Weights of a small transformer language model: capped logits, 7378 steps.
Each number is 500 + 25 x the weight over the matrix's rms, rounded and kept within 0 to 999. Layers, rows and columns count from 0. Numbers have three digits each.

# layer 3 MLP down, 512x2048, rms 0.0638, rows 411-511, columns 704-735
491472537537515465544539477430498442505510485489491520500496483442521488496486449503526475556545
487478483511490501532524539508503501484480507487455513503491483520517477492462453451502497491547
483498541525489543471499490467528551520506464488450497464515496513535496448496577508546498548474
483539480514481463481523509506501510490540512443512488514501503483496534480527522480536534514501
485505519510509541500470483506520534485506525490507511475498509492513475513496524489497500492543
514528527485467492467499501490487489503477501494488501480499513512499467478478492502513465527498
469529501497496498474478502516502510528465490478534494544493501456488541503465528506535541479515
531492505523480499525504480538514495492507502474449510498535461492465497493499510501491485502478
481501523500478496505475523532507533532504457464500513532465535505518542483465523518494507484503
464524479492491516528505502492491495478493495492489501538500493535506495488563513510475521492497
494509515484521471504576493551494519506512520464545492493488513483531480534508537530478436507465
480468512499534522489545489483431539496441471463443489521518463431501514489525523504468457484487
533511501514492509515494475417514480463504485523530517526507552474517505499525471495472546470486
501485507503473495497504538473439483475490508469473508513497501493484513507507507508517494479471
532504550514489476476523500549489461522481497459451504493525478505450500541477476496498528475512
469482469487513487568485481487484540479516466517511482494501490500515557537509487505540467511506
498499521508507524531471481523477519473495485521473489563525503456488511486538456458505512538482
493495488503536478492513497466496505488488503496518479482458535506487533502483510524499443508530
470482559497502530465486516498494481482535504528506461541521487523500483496504550468500477501502
496499491503503503551502486488502505527488476510529474509492490491499516547484495462495515532490
506495510509521490514528457451505512542513541497491480513480482511508472513531476497538528471460
471520519492522474455537547508520455429539488474540541473483481509494484535518477538498499502490
525520500479527480472516460459531530487487538499484527488501522529485476513501521507494526496517
448495487527469496506448494469484498491508496479501501509473501487487478488524496499479489541468
485461465549515485485464480500521498508470479451501474524516466524542526525492475500519504483528
506502506454504481524494502476474485473524506465528478505508491483505478492464515526491500498480
489517514493501514479474489468473485530460478493528517504522498465519531471482496519495514484506
545516514498517516450532535518463461501490501543485492517482487553449524498498495550521465487489
504469497532429527482463509502473504512505470505508498525512466477460505503490524481504501466485
486511493517533510519518496510443499463539543490533481487485507492462527484474485531447497482488
498516535506501503516482480469460499492492490513511499519512497524475529492553458488477440514461
509500499490493497480513471472473540468503470472486509538505453508523505524499524459539506503527
514531530478514484486471515543474491430435521504524532537522498538505515509480496513482495503508
467516486497509471508542498456472513520507513548529538477516501461514510488476497495511482501499
443460516471498518515453493460465484516489534535467535540522495483519499486468519506492504477468
531487530488569512466526491460480517497529495528495516483494496491432539503526487549504550481496
518502488521452505505504485543499533466497481519513494515484508538501474482539512483502540502443
515441463514496496467474515490492463506490495475534522496514509480517530487500478505499469476473
522519523487515514495469481498495547536495462523455475534490526530501497518525560539502503489544
474460456528518486498484436525508443473483492468454509504527523469508494514488508483549490493484
515506504489502486498462492493502471459464491506474489511504484509516478502493487460449478508488
493493456538487493514460514473503472535511486528515491492519525507545492483500525527515561491509
501466520441479516558487502566446469500458503449537508532494496537431516508483496492545523484541
490563492525498460544539520480496460536530539500525542509497517487524448478506513501508511521490
487511500524520517453526481502486508498463523508491502506516490473518498520482474489501501522457
543529491512539495491474480556477540462514496482537519517505524513504464482517504492497504487488
495516500452507501521532524534499482467505484476519503529485515473500513469497536493529482500491
469488526513533525476513497477502496475472543472493487489518501479544495501492499483514489508533
528472497513532455510464519523467531541525465534526541511544498511519529522510500501482492493500
489504449474477471489460465459491490511495505521470498491512506511490468534494478507508511488555
534509537522499515519495552462519475458507497482538487512480500515521496489484497504536529486459
517520508453513459489509491482513502492525504501498485528478494498540520520485500476469547498483
516510510481512499501484529553528530462475477532511514526515501433471491461505518478507521470483
511522502492526536509536484507488476451520478485526489497485490511508470539485554549465516474506
509515476502458479495475540489498573480515478509534513535470482475537489464507534491483487472524
474533502467489521492472486457501519517540476481449496482514480520485513494494504482497478506520
487447516508528555473526475514531496487483517489526449555483481491508499510533510495507478497496
554480506474515468590504475532506505509468516533509532544508503471514511473530520484496455471479
534464498480499519522480509515513456475500512471476491478495496503488516498516488436488497505485
515495521496516467511477488499477458515490497468493489516492479495495543499526472504493480465493
525486537512506487498492547454549543490509509494522540480508503523519481517527529476512524506487
510428513491503493514475506482475522480522499502479456535480512465533506520477525564521499450524
486508478491485509533480468483456484545528454529493525452494467513469508483484520469537498492479
493479517484496519480518486510496523482477517493498503487518510528452505497497488484478498503468
518494530473505493454552555526529460480437532495510505525485477515458499468551506499489553516514
498485472496524458512489487471464466469507488498502532509512528492540458519491486497489447489514
490487488487519533499495470479457562434480483459482485524509513477524485450508492500470491526517
476464530491480484503499475508509503487515538499488512518521492502484478521492484503481545522499
522509488531468450521520479506492506491486545486492520482505505531495546476498514499471520493518
509492550491539495514458486494446496517534534534504502471491538507524468424508509509511510493504
520523486462486547571522530472492505521503530487510516497508506523499524483542467479468514474448
517522516489505497487502509534516494486493509473530482509507474484519506507520447455481456460544
490531472531516492477531492528456527476510495478472520490523528419527497547508490564476487485511
477480488542505501492505502489469525517445471559475534549505488486461498452524522459504481498447
461511502567553544484501465481579506499509475488497506523535486457494495467508505495500491553529
534490524525549486462455489461521501489482556559517523518474484496503473538571523480494454514510
525509461484527510496508489473507471474523498487494501479515458471485488522510507499456519484494
503487450477516492515490489497471522506486493488487522496472514452472471486480504484499498464464
490507492469504462497491458532497469554473481493487529520529499500511519508527464489529443525501
474497486518438563477482543486500515533506495480491510461509508493509523508496542485480514509494
491497510535497483487513516506482497542502481542510550541564517534496489497503527528497464498469
467496494510521505495479486551518490535503505491553484527506483495511526519481517485492489524502
485494504500534513464527510511498478515542518543477531508520539526483513535523503471483512473506
579466511546497484465470467461530487523494484506490506508509492486504520505505504447512464510531
513470485501472570504466510484501484531510492508468502485493532509547478502514559439506494510540
469500485497537464546457501517480488488457498488501465489504497465531477492521495448512533494524
517501495486507515465475492459544478498503514487509444461478530464486484510491518428536463483505
493479527529525474527505539504498467442525498493523491530516532506500513481458459480525485505483
524480521510527477487486457400475519520479544487520539525503533503491483487501437520489497491531
496526465505472508485497536489476484520504532562508452504505465475506515510491463464495461513512
470489461443496456504493521518499481524482488527523515500476531502513506513471501485507442517513
526487513549515484494510523533469485494488484514480494492476497494480489520489487517531496468501
481523560467471536516521518485500511443507584493527463518487484495511510542493531484521507498502
506521498532505497489513504509463518515479425492508488489481518483473492465529543527496538476515
527438435487489502495524503460501495514510513512498495463479515499511510454495480521471486506538
505505484509490481526511471492491464519524499485511511492508482515509475495457467497506500515541
471476453475476526484483492514518502521490494483482496499520492492491515510511445474508496531497
481530480512477486469499506466515503489455528481525545505494470497559536489561505511509542482482
500512478525462533480502457520484512514517443521474465529475481533488516513478448494509521484484
470527529466476445492498521481536517507497529465488507515518530509523529469510489514491517451506
466498464489478471494543543523511509488483469521509488497483509552482475444508541523469468539463